Part of a small language model's weights: width 320.
Each number is 500 + 25 x the weight over the matrix's rms, rounded and kept within 0 to 999. Layers, rows and columns count from 0. Numbers have three digits each.

# q: layer 7 attention query, 320x320, rms 0.0765, rows 218-255, columns 160-319
# k: layer 7 attention key, 320x320, rms 0.0763, rows 218-255, columns 160-319
# v: layer 7 attention value, 320x320, rms 0.0557, rows 192-196, columns 160-319
# o: layer 7 attention output (transposed), 320x320, rms 0.135, rows 192-195, columns 160-319
q218:475486514508490509491487474515538477495494512484479501500474460514512487498563505494498518482491505549513500502473516565502515493505544500529522486482506496513508505505481511515498515502526527486509453479499477506473488529489484501468506502561491528476478490496516504515511521504468526504488509486486538544543511511489526491506501512514487487520483493507512528526525513518500518505523505469475489524519478521494554506470472515516480526513504478496501522467485462512519486514504536
k218:497472510542461492477485500503524497523472557489469496503472494502520500516502537504479473495556542509516486478483520557501519484468526446505551502522486488506518493514517506498482506516535504497519461508525479513499475518490469515522494515570503532526487532481535484515504509464480531481487551531497485491472507500528502498507533463510476490510477486531480501498512487490492507505514473512491480528532496497490535500484442518528519522492499510484489512460511476503506523514503515
q219:459503493526483495495493493477484521507544497499497490498535476488493459493476446509517501525515499480511468477504474525469492477535519524477485508504489469492516525488494536476517509514486512561539518501497502479504492514523465503463452505554493522469481528496495468528543518517488506513504539481460482497494484506474484481498484498513499469524445488510503501526491471518500521505493510490489530471495493499512473482491536505508552489522538520499522475495504507513506511546521494
k219:512487514509516480463479470464481514511526518514543511496480501500512478473507456492500495526504512507532439491500463522488510516523465520504504474524460484541499501483499507498498505481504495517549545505497509538534491489509504501478465513524440550486533491507478512511501508505490508525464503478484499517459467528500523499487496487517529506531445469547528509507514494502501531500512493506490536553483494515527490474490504501509536526521535497493501503508527502508497484506521490
q220:473495462512483487516508487470469490520511514459493484533490530515496524506518487523495506469475525512512451498489505505538523491510476460498534504492509502475528540506475502495506527484489504529524462464532498519500488531519466511515519498487526530525483528480463481480524512532479455512530521480529477475491490503504490477489465519494519501494494508447474493492501494472510509486502506500530497476488509514462500512489485500524484493515475496477514498465482506488465550539489518
k220:452476479533479482518494516473497473541508529542467466527515497522491509519502464496516488486458519495464501472496507478526488468497440527480511515490490501461484503531487491500502519488532504528524475455549467526514502500519509494475516493506519518469511486509485486475539526504499486503529492502484526537492487540501498502470468506488514497504489525488492529506533479511499506497487488514571517533483480500506499508489485516499461507515526489531513474472469522513436527514515522
q221:457479489493513520464490507494527490484496513490490508503492499519481486519477494522439493535468511484504502508486491506498537530488494474515500527478493503472509517492495518514472544488500540478509476470462530499491490480492515494547501502505480514525535505484491483522510474505515521512510506506490447512476514516476504496520523506477477486501478459497473496495480489493464511524495530487510503497524525527530456498534503528474468476519526497497493495499487502494486530523460495
k221:487503530502494507523516486515486508508511505495498470510471515516518509480462480488497468517484498495507475506507494470489563517476489503495491519518509535493527561486483514550494532460504481493490483458480475494478458471488514489521501536524517496519534464493494486486476520495501468535532491490457490515454537519479508477538503498481490455468485479526490475532508484489487499487507449526494504512486494498477510507516484540526466481499531500468474492508516513511471502519518444
q222:511520488496503496495547461487497482488521511525527504490463488511499491502521518520487516473514508452507467518472543494513525471515514505471509500529507494479484467524493508477491509478475508496517520499506484532518493496493517494512462474477522486492483464494545470533508509509528497481488468527462475490532435536505477495485533473527454493482511509491505476467501492483492496467539522503494502503513505506502500494488519456473501522526524508475541502512488488491455494498506502
k222:521523455485511514506507467489508507532506487494533508471472504524492472486508528497484492493488503498480514516493528479497493473511494511417467480522488479483497475533497469478492478531489526496495513510487513522517525501510547482543495483531479522489469470518500475546495541519532475466497508539494497527506437514481494513505539467574517485498526528489499492469482502492513526487537516491524511482512510518510490497518518483492498519525542458459487518503496478448479487500509511
q223:502513520489497542506521522523490524571541522508525495507482520503523504485515485510459465503509496511519489536513506512514469469541533535464490484517480502463478474456515512526518521479512516568520480505491489491516522524515472498491491481507469546500532481505512521430516512490481479486459486499473498481509507486518488504496526511539489499458489488488490504504508498499481531483479503510522516532446520495493502528471500492572510522497480502497464481467514520461470488486453519
k223:472498531488483527488486490487513522504517468507559511500485526533483465485511463498510499517491492502506478484530488510532495469497545522479524462529501475471502473474542528511520511527482485542541483513521488488481527560478472488511522462520495510457489500487503512498493484442525488497465521490481499507512510494510489507520485501494456508470528497483456512509509514496452511484535521517531494504450495525516501509495518498528527532479527515473480508491522544485464517498509527
q224:481515530506510524503490490494535525550507524505518460476499443468484472512509497553505461488476510499486468498512488478514497471480494489514471497513515517498501504498464519471479515550451506499480504496491502501497501534487480492500484513528478456508468487508484465504506478514517500491506495518528490565524494498518514517518475490500506474498504489494472475500515524513480442468483509460514513517514526507478475493488503483507499530513535462502467491500532483530477519491510501
k224:466512568485509519516465468484489463526464513515467486476525490463499491498476497514465505500512498500487489471533488523478518466459523484474505505522498538488508482500478534492486493526497501496505489528504515545502511542454502493521504527498496487509459519518499500499482498498525507468500481523509568539509513478513487479482474500498501495489508480526480484504482509487527464507492496493512497558546526473474497459486458496475465487489522483555502478536547492488507543463520475
q225:501459469517474491512517502481483506511505485484512544547494475566510478494509480520503500496512515509490514496483532461491507490482541462523494477506509511481527503449477498484480478495537477482524496522498497499480476506486521518537472502501511522517523528518512470480490503533495491505495510513522523495482495475497501497482518478515522537506526488453489516496519510536459483474519482510472481503504522497505505512480502491506490530495482496469468497490525499545487498485467530
k225:497503494483490510506501488491459493460527482506494532565475520555536457494546475476480489488518496518483549501515496499479505506499504491521474520462542523491515482476514513508503469467549486495526509500524485480472482539492510519518496479511471530497484481455468489512472485510512464497484485505508518489477472498474509500511493520496473535536530477458486501491515514541526483488523483483491474536491530516525494477486488523510481512494490510473547491504521485535490504476450507
q226:490502527513495436508510487480504449523487491485517483458504521550490516475508466487496486481519539432507495483523505516481518491519473480496475534518478505494428490535499543508488514497521510530482522512533523520494507462489504507513500511504492490490508507519509510481486503511452471466497496514525468498533526473531535469505501511540496527479468529450479498502523521523489529503500483525476505519503507469504471512503496503510513507475504508525479497511518489480494480444510482
k226:501535503537522488504483481500489430534508485485558492491515530524511517493513499491510491493498504493559490470504489483493554501514511485455499551510477480531454472498486579480471526477507539529460503506497531494444453482469546508495496517449525482499469523518507545526516548481505430492518485510542493528495517489514514502490470498541506480480474511508475489464525517517477477439505520502489529499477498495470526489488536482502552483508493471500480491519494493505491472505514494
q227:526468507525493498522492515514508541497476490494479513503528460433511475533480482487517503530495474516530474496480476462503523492527486515525499544516503475490498499511511525509476493520463493499517472459481487502540469493465510492536487541495482524497442471530517497475487510497562486523492498490457520482506515502478520496453482513545475508500503488523533512478504511503509507534521496519490493501502537475481490514528493515476476492478520516530432512479538467493481496478489487
k227:500461491525479530506490487499498541488484497525479497469531482415507511506510503508486483514499496516496458522492484476464510510542493514489531545501475488459491492513480505489490531509465483500504487477533486499508448477496547485506497538495485546483488494541463518493476493538509489511498510498441452451533552529470509485487451513493509503482500510485492521478465465492501491518517492502439538519510502527508495519491516482465486518505514516518472506477493505519503534480478468
q228:503466575528479459526499502485464492530486454494539514509517533488507466497482496495520530449481475492525525506504526537517524515488522519516488494485526463532532498517511508494477510501477522525512501524494486491506476508492535477469525480511479520463533455489498475520480472516472503493458503458508497491529486494536509517488520506515500487527509494550509490519482532513467526489486516500518515549510536483455534501513517492487493492470498499510506552493482518487492521493500510
k228:512483515502507471475497501516486479544473470538482494497507518508526488484504520482532518482494510507559488494528490503501516496522530522511468518461539474474532484527499532510480506504440538491485495519533481458509502510516528499476510494528504503509525470541542494491477495515455490507488484497497515472494454493491485486499525541533509491550505475494492487544497496476497510506512503490507441495506499505452511454516502509487469493497477497509526535493472494498501506481501520
q229:501514524516485491544520497503509489483551535484508514509481540503544521445520443506470501534454531462501481502493510440491506508494502529464442494508499514500494490518474485497474464510519498495508511465552503472466545468484458505515497497508536512505497497510540499486539510490468493483500493480486484452462503508478506511480525531520498479476508528519500518525486526535510501496496496477523505452500500537475496497433486514542509467509517508472494494469490462517515520554506518
k229:495482493503519514471506505502493468489531495517505484454501455494482480459547451532489559494461522513505496479532501488551513495503492494538497489486499504516521485457466503470481491500506441530532492488535514506474538493488458515531493489493524505517541488440549500483469476523479483538504498479479499483418492501530505500453492579495503488446497515545498513500500528486508475517455521512516466461514484523494484494451469491541465476515544503486520499520525508493540449536481510
q230:495470491528485487460504491509506508488485508478501484496484487504486488506500495476505485466534521486515517500511481451494473514521467524486520471498528477483501497479506500537471521479499512515497499555506464486453472512529526490497465498475488496427515545481465515478503532521521506507502482476500503531489465515517505521489521459500510543499530483498496528526526517507506487505521504492550500505471476554472489560518454464516538500460512515500517509486547511502549528494519520
k230:500498465506489471475530502535519492488497508472500490500487492488509475514506516495477492478493505562498478489571457472482480505513490523520475494523544520482526522521476518520466536486521518500465460540518468514469495533499484495502495516472489522504485520539441476487524534524510540491531513489475506513472459524505486539494498495524480475481516479482494508501492505528486485540500509498533487509491531515490460532529510480540524505525500546470509478502539483508476503475520528
q231:470528505437459539513498506517501538515518489514494490502499512517495472495491480515516457468514488498549479490469507474467489495458521510509509468465520482499500511513477508534521530535479508516468465474495512501490489504526523494472495510481526500500480523514495490522464521465499507474493450513494517518508476475506489484507503538476535468524491503509514510469497491504469510504469507459490480480489525509516501529540476474514479501536500529505533486479515513525494519471503493
k231:492526498477492477498489501495484522507511483522509518493479522523496485506455478490530502465534461521530467497488512524516447470457513486494502487487517475503487484512486510551519527535493518503495499527516509495500480519492477511533484507497524480459489509556486477477476521466475508511500450468491495504503469456447472490506498485469518479539500515467514521488493551498499493553515475499460462505520485464548523510546513488495486501500489509504549481472519503487473504456490522
q232:477527509474505488505494498517492532465491501527509515501489492543501503466478576485490518498483506520483567469505512482515503467516526527487476471552483517501504495511469501501492525502549502486502507461506497521481500499472503519517477500510488507501511518523517493500474534480499521492516500488524494531518518458494500496493474478490471522498512486510500477472517487465523489483531466466503524517502498547497472510493466533483523479506506569457531467499528508471458461487512472
k232:487528483493545494469500491499449506463502499532476489492485492533461483493479571480464470482507513507513521514475456508518509529492537533531472505520512491490502488550506510513495530493541496510492476468461524479472515504487495545521478503509493485509525492503518489480492539514490540503506481489514473530494493454509496524516489513536520498491529501507514497461535476513517493508523531489470527473500497539496508488485449543482510499501486559462514475485535500495469499500528470
q233:486461453503545455513478515453483500497507495482526514503516503526507532509487533505534513528495497508511532526456506514453463486482521511497479463479495500506488497506509527475510510502476503524481504506480490488489506531483505497475498496512507469446505514494505504505515497535489484498444524479499514534535457519527495467534448497500480509520513498488484499512465459530499466513489459481519497490521501503494497531522504502506475510521491500506548507479507492494514521453463468
k233:488474511505539505506482502478467487498504497491512496511522513549460567509474530494531512501513508516510544555470491493489496469516517487509479470495475505525534505521493563467497491536517521480490513459505495478473538511483516501481542538535492510482500538522502489511516510510547473505469528501516532512486475507520503501515497506489466502512484494479502534508525493535510467503475512495493503491529511498515482543494494519507499538521485445512481483470507510521494528476467484
q234:447524501509477529502542501471512483531453488478474479522511499492514522459500495482509478521507489522505512473513470520516468513495505523499498499514492523519511485501493514487514549497471498505477501518480508503487497512559508481507505520496522478533522519515495462468488516494476502540488487475511507485521495507510482486485504479538491490489512505504463514531461522497514502487511516481504496499506530504499486518542521521519512474526483494494522503429532498520460476482526502
k234:449537468547474480532499536497517476494454481513470482480504454472462526520497470500460469507492495474484464471494482521511541488486525502509480496504459503534568483480498487509470503503487487530498514493507497513471520511537492494509516500477500529521496508500475463493507511501491535505456530522505498502520498488523527515471530507534520478503515499532528566492457511499498505488505523518516454537487551518505469485551467464493534474494466476495526510471540494522473529458510511
q235:525528467482527471443499492467491524544509487524473449496504529491498481476526502532484487498516468438514513497498517507504484484482516485516509489512481472491513516513509489495465495545517489511496492539508491499463469531511485478541504447529493476476520484481465493513501516466492530530473524500498511514518499476524500503514494504509473483498501493556499501503524529496524504478468478490523510523517494521487505464503534458515472509497545503491494482496501492511482476488488513
k235:507509493472495489507490488484481533539518496502445503526531517506486485481531510520481503492497472455497513486496502535516516534495514484495524521489511474508481519538484479473496485533500461500491481535479495477415493507546451475541498510488515471486519497505452522518492519520500520524471507514499527521479460516536488496534471496487521471502486475545490489520518527486529536481502488493507508501489503509495500488455530435484510504487507521507520511472516502531508472496488533
q236:529511504468480503501512516537486477475480583483480526522486508473514509516509500500512515491511508489505461519497544498469474482537555477523487499500477495476491518458517497542509512521495485509499471480501544469513481510507513512536486529531534504496522516525532450496534466502487507509524484491513513477480520485483458532525500504499468471495497490527533482514475524495500497499490522467479517457512525503458513495473516527506531509463495521498529460494469501490497525465501485
k236:530489511509492513512520517499478470504497556483472489503498517460527483524511500531513488501492460495537492484492520510495474470489527518514504494506533463474504508510489513491460500537545508504538497487535518446451505513511534496476493524541483523454455526520509486508505464511512514507518482476522512497510506482469492519526489527512480490515476495503547457499462521467499485498495529481544504488530525497480569506504499493517521464472507523450524482452483525473492507460520500
q237:502488474502515504505484496504513483490528477457497460513478507486492549492488466479488470524472470524502521499513504488523508462502524498498489495480521483541475550478488509491506461515519499506530519488502506517543501495508502506461502499500472465494471474463514499496495496461491510477479505508495506482520523520540491520525520497448473513495504500518483500512528505502479520530473516517471529506494516513510500504498501503516518504511510525494560521472531457523528525507509515
k237:523481438496486497476506471527537527478519499490504509491502493512492527513517488492488476531486462521496497500515504501509499466505541508504450462502465508536502568446502532505493477542453482496508496506522523532497535512470526482462461488510475471509507495474517464496512492478440492507477511480480457479495517490498505486542548524512501507495492497487493490507549490465482499530481531527508517516502463504520520502467441500520486476491521520476548497505523452500493507510501473
q238:490496531480498475520469505538482469533473477495512489516505506480527490528512523485480512464512481480476498463508491510511468487495500504485496507505517496525517508519486524478530519462504508469490491471519514490503515504484499462492489487521485508496472494515544520503480466519519503539500503471517492511505506469491504442488478542516435510508484516543515498551535492515475499501525499520531467529463492455493541521502487480493494525486471508476517491488551477472547536492520501
k238:444484496492528478506491505549497496496463488473513459519511461486533517494469539498512527480501516492532501522488518494534468487511526506497516519490511478503513512536490515480521521480525503505512493477517525501483490483518521482517455472527514516479486519490527512543509471488489509500501506465529493516526512459488467476486501529528475492511513522548473513551506490515471516500525525502499441507462469483488530546490523484520479483462490494513509486502541464481523539493505520
q239:502469500532498493485495511498518510481500482509485497537448532508514514532522505524511447456457514516529516477504469468517519524498520511489492502476530468521479468535490493513497481480526521473518495497485482486484490501472510514518510525525468502500517495520520512504458491506499470515528513491515445530487534510486493498489518503497490521530501521541507506514508495529507483520486510453509493480508478483530511496483542489500513476460512496524503492482446496528522468500509497
k239:475459498529533475477526527507516521466491476491476524508477496478509484496521506527548464507485529534526484516502504485514525491496499508517485489493474465509492497555486474473513546485496510492517478462521506485506491506498486501499500483526522486467515499533513481528475477501489474514493506514522441557517527507477507502511511474476533518504483498524483512514506462537491459520466469455536497478493493477507463471498501485506502514523497502545452458492495486521505517483514541
q240:498488527462475536524462485507524535514499490457492477490514440473503543532487492523462534511519471487512526477546480486501511504516481513490523524527451503474490512493514493484476513470466525483513505517524468486467488452528485536547494512487507528554535471469529514533498489540468506447475491496487510498469508517485478526515523512474467488530497476496518513494481508502488481502497478482502492500497527488487507456477513462500469497500517459546514514499501503515501539534499481
k240:477473521489508548537507448514500493504446466503525468492496453455503495514484512495473491473483516471505509475523479500515482541470449517546511494509485503508523506501494504511482502489467518465501505490490492487498483443555463493515492508479497498463516426441530540485506539518485523490482521511469503513501513494484499477486532524535481511540480517468527526508550451507508457481502498494469496520504507500523496467478512475531503512484525476534515512501507545515491536514522506
q241:536518477510496514494497520472470550537484518487491472486532504485532500491494514499542520522514481492532463498492490541522521479488481509470488510477519539490482490494530468485507448506532513480527506486481490534528507494468472488515517527527509499512535496499510542483468547527493512497482535493489466505542533520498513508505472489520529506443483505473488486522518501478473509483509471486514481489524512491493536506501481499467503529472456500478470484524507474531497494477458496
k241:520512470470502524494526501440487490553498518524505500450506443505514491484528504486537501514508428514524501485452530525538539500517514504490517520479522544504491488498531458481505497492502515468525512521421502468522483496457517492491549496507500478484538465518482543471494515511528522502488473526489496517520530524478495536500486508515491525492498521474470504499505486510491542503515498502482500516518555490482501514467524488493506509504467480482482492526465489535495496534494516
q242:510483485505520491539538498501491450526518492492481511456458505513526506508506523496479470532488520510498511506503495520525523466501532480443515458550479506465459510509501493466487526513497524518527497487486496494502521459493513494495499488490494455535543481523500503513503494512499530512516488504507491510515470499511512514522506528516559535518502506499462516509499484475517473515526519508502489465477488481485473500496563506521473455492488497520503479501517489487509489521513491
k242:516518498527527470559478497496502484527477509484497490522474463529507465521504560489504468510473512497483492500499490505510506483502500491508480492524472510485452521508455501488505505485478487523544495491524503547510487464487486485496469435544466503530540525537522487528489484496495530492506489466504493508509523499504504489505492520487487510503515489516470493489532494447501497456502459478484545497537515448515503499492559528503476496505514493479508511511492508503507468500523476
q243:513448498488534513471522505497527498546511515492525529493514508514530522509487503515532518535523465470487533504514493527476541525496486524469491496484490477540531512466501471499526482497509494495534506462524486472512487517500488540494508504475506461482474484528520540460454484518495457500511475487504471465493491495449504540508492514481499552483467548521502492485520498480502485469542551500517517490523495514513502486500535503489506490542543493474489493517528475525507515522531492
k243:499537536517537521467525503500537531534494511500501555472510490498566493533470507475523500492522510517471461485522510516504499508484514506497448512464504531504504508487514452511559510497499472510521493473534508488491510516500474517488493499480498454515473499499515493486460477502486462496479498520488474465511500502521506508520471525509526528440475550507525491516523478510488511480473533532473495499510499475521515495463499491494482518541505477492527485511544512512487512523503489
q244:479522512476514490466482500466476533509466487504495485476474499484493528510496505475502498484481507556529495497491502495510475514493527505483508496498518530454488456498509509454461506528509527494491503493455481478519511524530504472469537512492536519537463512491528508532509499469483494493531469493481521504508511502516497508471484492495478484481465493483471495479534514487474504530533506519519494524522524468464498459487500482467487501518481507503497494482517501502533501514519511
k244:510475514498547512479487511470494516522465491528538482464489531517514507495562517488514525457489535471492532532469496465486474493497497499487457488438506473479468484478503473477524482557476532507493519502449510486533507510511496468481487505491499508507494518495517497529481444486448500496504484517483510476521509502500501483454514496472468482478480497528463461494537520477514487527485514499501504546550519475493498445511472505500512538506461513520550507516517531489526499501516486
q245:475495490498489500484457496507495494477488498489505515502509515490524516487523527522474505512492500498500484508521481485504501478528519509466524533513482466509491500501488518496523514515510459528485515505539463458494512507491488511537509486528529431503512459518518513508512528475508509481526489503514514517495503483494471484500476475485463509511527507538523498474489464499494536508477495498548457494477512489495516490519486470526534497489512492533495524491519516497525475489473489
k245:472516493519503501463500489481500460488498489504514501505503461506529490486526508512464508495517530514484480528529464485489515455513487519472533549515454465506513530482475526507506514515495485526478486513528472480465499501492471498557508486501533442518496502517480526478518510479457489494495491508507529520516496487491526487523492518467514514500514510519495471476500515499517518470475486513475467502515501479491492478525492482517514482503527502480526501486517531514507460464496467
q246:494529507491506496491428491479512500492531547491505457486491512503502455490495502496510463503484474491452525495474498477494515472564508477491539504505551482477521488531505502504492474530503525558519486506505512518524494479520525508488501512516542497528493505518535510482488505485538507471498494497500484514489469495469513510521522502521515458537484497506518534493484468528514526497513521519466462485486513521512508501495477481497497479525482494473496529476542478511487530543507512
k246:520517522461514482493424483482525533516549531488535436514511523485534452499495503519527469527524472507474511478488519488490536481559468444471469491500481497469536474528490497469542460562518466552507495517503509507489501496529520488529496513511540500504469548504525531463457492509477520494512464516453478513522493496465501527518494486495508489538488492516508524485486478479467490483467518505466465507500516516561497487489479499497523517498491483472512519465511536478485548490528511
q247:495486465510475513523516499499536519481476470495562508482486502501457502495526487482503470522530469499517497507512509466530483484488506493466474518492479470491507512508490485523505498493511495524505509556486488496541495490475532479529497547501488515512538508487482460493524521503491494514453525487518501532522523483475485497494495463483474501514503506475515490554527525486512505478492524461513495488498493529505512497488494460452503515483513495518523471530529493509499516498467510
k247:495498514486503528529503482519480502489491473509512551508462472479503494488489488513510464525523482536507514528533514473511503470524522500526493529478488478529512520501496498532530482511500535484520488492494496513494500480484487461523491545510478529530514519473472473481547520522515510505494519488547479506481513495502514480481480498521484481520469493486485515506494530540535502497525545506493521474493494500475465490480495501527489489527466491476512484503546512512497480515498508
q248:468540480501547485530490496458508539478506490487460497508521476512485528517550530521489481499509515512511488504495479515500512515500485522515521511465433452498538492502491509500505514464524562494488517482529507498502450488521518492480491496496528474494508533522496517510522515518505468493496478521467488488515465497486479515489478531516495496499510497534486507506482525520499505509513515471509480478497523484513461487488512494528532504499492498513456494501515492506517493486515511
k248:496502503504498486530514513485455519487544533492496482492461476519470505503491492499478501494480513510482471506507491488488515504510443540502528470490442502476541480521501502511488527477515533483483523498536500514521476472489507506468486510503496449493461544501524487474496497499496469530530502511459480494501488519506469493508466528512481476468491509487477528520491547491530529549552483523538455508489529454528488498463508478548506510503527502540499500520512505501552497482520524
q249:511494475507505519465469508533551510506520504496471535486478450499471524529483475483511488550532517485517499515515486482478481497482501527496477507500503461518495502515460498492517481488520521531541503492499481501524514514488481489481459505506484513457518491467526516491528530530505498530508489509502530529524487537501516476463494521446447495471526490470478520472481493474493473483492541462466503505505492509526542527518497498501503475554500505483469535528476496523492499521491488
k249:527479512512492521489493501529543472528538479538469526513488488502496520518494470461489471569480536510516491525515503458496526487505502506480517471511466512538504468514478487532542479510496534512542502489473472490514534511512479456512470482491497495504498464516509516500504496501483515502499477525495499542494496519515524479472513494454493507455522508468511511463516486491500480463537487504502545485521487484536501489500502494490501486557474482499507488507495463523475511502499498
q250:494490454481483501500516485466481532468472477475467536522478490477495488533531508550485488479504500514494514480462469518509487524469537468519503505483491500505453481477484474499491505490481511477502526483494463488510538505523550444510517527479477517493508519521490466517502484510467518518490509523463439488477497499467472514535530472489437504478480503512489489513496465518531507521498464497484471529510536468508492472485504571507534468522493533485485461516494452537492509538490542
k250:503481494494500495499507477470478489468454488469489542538468522499496519526498506546433498494475512470488503494480524514509501501462470493494495455516493473562466491472511485530478543495502441476550511471504494496479512452552513456503499539477466504503498571517530511509509480492486452503487503517503467480487504490485470512518533486495473475501515498500523514526546498493534521505488456496481469528522552491518503470498513504456508462461501482472491481513523461500524513503528527
q251:505509453507489452493513545508513471520517542534505492507520524499503548486484455510481511493516533514484488514468531521502509479485490483490499507495531498521508497472473487499481559507522497519531500461488495535527470531502470506499488524523481502485527455512487535512518506506528496488481487536485463462511507547497502520519484497466531512508515499529478500502525468520472484527523514513463522498500504508517502459476549499476466493463486507479519480503507516484492457516469501
k251:490463470475488533492495507521506487482490544497543517494510507530528518515497470514561504464499488512482542492471509541463478541485535517512499495515500512506464472500475491470502526484491544508534516480508519534506482508515487495510533552500494505478510502494468519505506500462517493506495482513443469489475527576441541527520520520530513522496500489495459488490535503511509498545525545480468489471461507533515496488490454500493504532484484503521505511483504512484491456492461509
q252:507522473470503514521483488507544522537469541501470519479489483478484499518489520477487520463483476479498486486513483498467495520448494487485494498504539499502519521493499533511513519467477452524494522497522447497490494514523478489518488505550508507467526530505553535517475499493505526470472467493471504512487569503545466506493507492496519512526521521522501506483472515504490501475532471530476517545478489497504477478509532503465498503499458523501514495482497464517495525529476519
k252:534565461451505547500518517515561515544471520524476479506519490480547482499476526514505540494532466470549467463527472470469514487469522506461458500482518520506525523484518533483475490497497478509491517495531470461497481479510459530512495511532500504461495507489510523512470489522516518477529495526471503524500512487523487520479526515511533488546462505488476524467458508483488491495501497487500485503492481489520496506522531530498479505499466521505480489527479470512483514477482512
q253:478474487512504498530515456518486499498504503518525520515533546502502490520472457522503501489479526502524456461475493488506502540501481485477498511519513521560489494530507466512511489527490533457490477509502473527498508535525487480492475493531497518486474507523471474473526482498477493479512534470501534488555520506508505490507481495495469497498467502510560475529522454509513443539483525453507513481481491492525513522500459464494489504519531466516490521453513503478489484493526517
k253:484484517512468490488528516539467520494482505507499483503493529493516501543493482522505512487515557480494464439505505483460556507489498462442516516506481519542472500530523473484535495517505509477450513484473479505468496556501471507542488532475513510479485512514459483478516486524503492472489492442535524497489510510512553470508482533519473504519521526516516477496468493484486505519496513438516467494470546471518506495497511466501483467506523502496501493450504512509481485527518492
q254:531512471479481515495506521495511510514514509477494529501496505498512479463492523508510506492504529533511504509464512492471463502540465494479457507455493492501504505488499502535477552496500490468505518485481474477531535479474487462530459503493508524509507512509540515505499501517512468507496482516497483541468475512498538514499478503553510523473478533487490542507496505515500488475492515462541480475523493496471514491500450478487501498482479483464482493521474517448498483473539507
k254:539518467469497506461518573499517492538472558466497493480507534476516516474497529494524512501509513520527497511482516474524521456490445509499463538455520473496497486501483495523461516490498510513457506488487457511555556493463460466541458533503497540497538518513508481515524529528523474501462483502482509532512501479470526477482452511480485480517478465471458478506515499522545539471492542509493474466522510450512512489486508490513505489507474493507485485525528487484465483449532514
q255:536465476492505489519497529505483501470499533480509462494490507495496492512484533481505494489485502489515494484516468507541526444529494513522515448502483531521504529521497545517495471484509500483487488532497518513539493492535537466483485523504505477526493463543483509479477508493490529518538517521502509449477510481535485502501510472467437482490491523494499534478496498486471495502520507507553504543501485468546511455502522508508476494534478478471548491497463485487491524482489472
k255:514455447522514523475505524518490516489466515478533499489496532497492465491523476499516499478487535527480514487519490520489517478527491540519508454508506513497481514527489542504514471496529514481480500499488498458522489513497518450453477526502512462518508511512510502488493524482522538514482485532503501443525547483530522487496506513492436509495505533491508486486499522489492549481494505497568510505531505481505507484488504497493513502542488495470564489511469513523504494486476496
v192:530513498480504483510515452518480494518468483465475505533499494501476500510524509471471518508499529540475517530514485503499467521497466489501533468518552468492509507544486486504535495504546466486588519520509479508523494525501479488511481537509485527467478526526472456442500503484497491487512533567505499475514513479489480473509512524478501486471497470493517464514494490580477500530526548471550531557481480465469500518555545515512497496444494487466517524513488484452494519519510437
o192:502498497533478513523469515505512479494543483516601519503503544482492485480487499538536520511471484490493506457497548484485503464501514482478517521492473470488495472487541491494446499508462534526443495488480524495492495457490492492490530517463503503543494499474519531489486482505487517523494492478544490504531495478469502528464491456503536496516516488477515536507478530445497507503469478530471477469507505528507520489468468474491544474516530474492486497504516498503477488509465533
v193:446488503516477448531474507502475536463453479504531495479478491459503466439474575471502485491445522496485493525487534512486493523447523453499488483483487471456517507486498486466497534504522518548512504484527512502475463479541510494476485507506527536493503521461495490497514489503491522434527463498503508520460530476543511524544489462462504503523470498493445505554506466555464480523483526485552525477535490496504534444517489527533501461490459505543472503440539529505537515503509518
o193:538519510473528505470500490518501489498537482538466515501500459514475511540522457495507519473507485512482514498533505503492518476484490525501503525529489545483511486533537488540519452452437486467493470461496475496480533499479479469539499488530506445480462495488487510509476471480501532540537519500478511492511488481474487490447518549531534454468520501552521511480479489487491497501515479521477468484488477492517447561491527468459538528484517516486515512521501520508505471489474504
v194:436516574489451509483472448555494535485506513523483544518496476467513498472503512491522483465502461497468536499496492526483526545526507508490524532515520497502468502491505511466524445501449465526485507516519505510534525511498508498475471526474516485489505500480511542487441489515510450491485510504505506482410552509496510479530534533481542527452539503510502518452526511529523506466502434515460589589476494459473496459519496516465535493540501577534514468477544485529514520487468495
o194:537486461488503518486529522463482471510489543465502486505468522524524521540531486482470526548515506494506524499494525462509487501491492507522489499455490469497503491502536496535521551482544521484528495489502467502527490502505473510504529479516442486459525534475481454525544532464441498492547483501492446530527476514497487535470481512485461447538486524476533491518464491486473501481469567454498450435515496548500495547507487459541510511468498432498488508523485504486484498494522491
v195:478516500520515517468553497510504526504515463530515466546506491508531497495528489477475519532519513509550496495541503500497499465509507529492501474507469544528482576489498480493454544506550470510497449503458498505486491502495499507476493452560481484466494504513501527480475458452465491532503472442488442456516520501460481491471511490474477494527496470488514468532501474545513512526508505513459505514518506516497470509506521539479489557493459513466526468486474510510463503482527482
o195:514499459460517454540485486482482483501478522484461508470482506467475533498462534540547472503492510490493490493460490523510488523485519454501518471539542455487505441509498542537543516497445533508491551511526495521479476460550509516503484517485518516501496488494510478521528513531502511486483532517508529537495477486489508526502488537512528508513507490527487512473514502472517479484470525530526469485495468475529537513480508495472522449490504525548489505524505503462506496523476526
v196:503525504556492443508507465587506526540529475504492498499489484522526497504457440520507501491543496473502510548521438507481505506482495467485517492480484487499481511540510486533492529499536491518529545439478496496485498510535447506461548535519514502527536510515490525496483523477469467476494460475478533491503543488540498493542507518500473463502521531498466497465482501480527484552525459481497503467576555482432533520490472530525548499502489513494467485524492524516499489570477501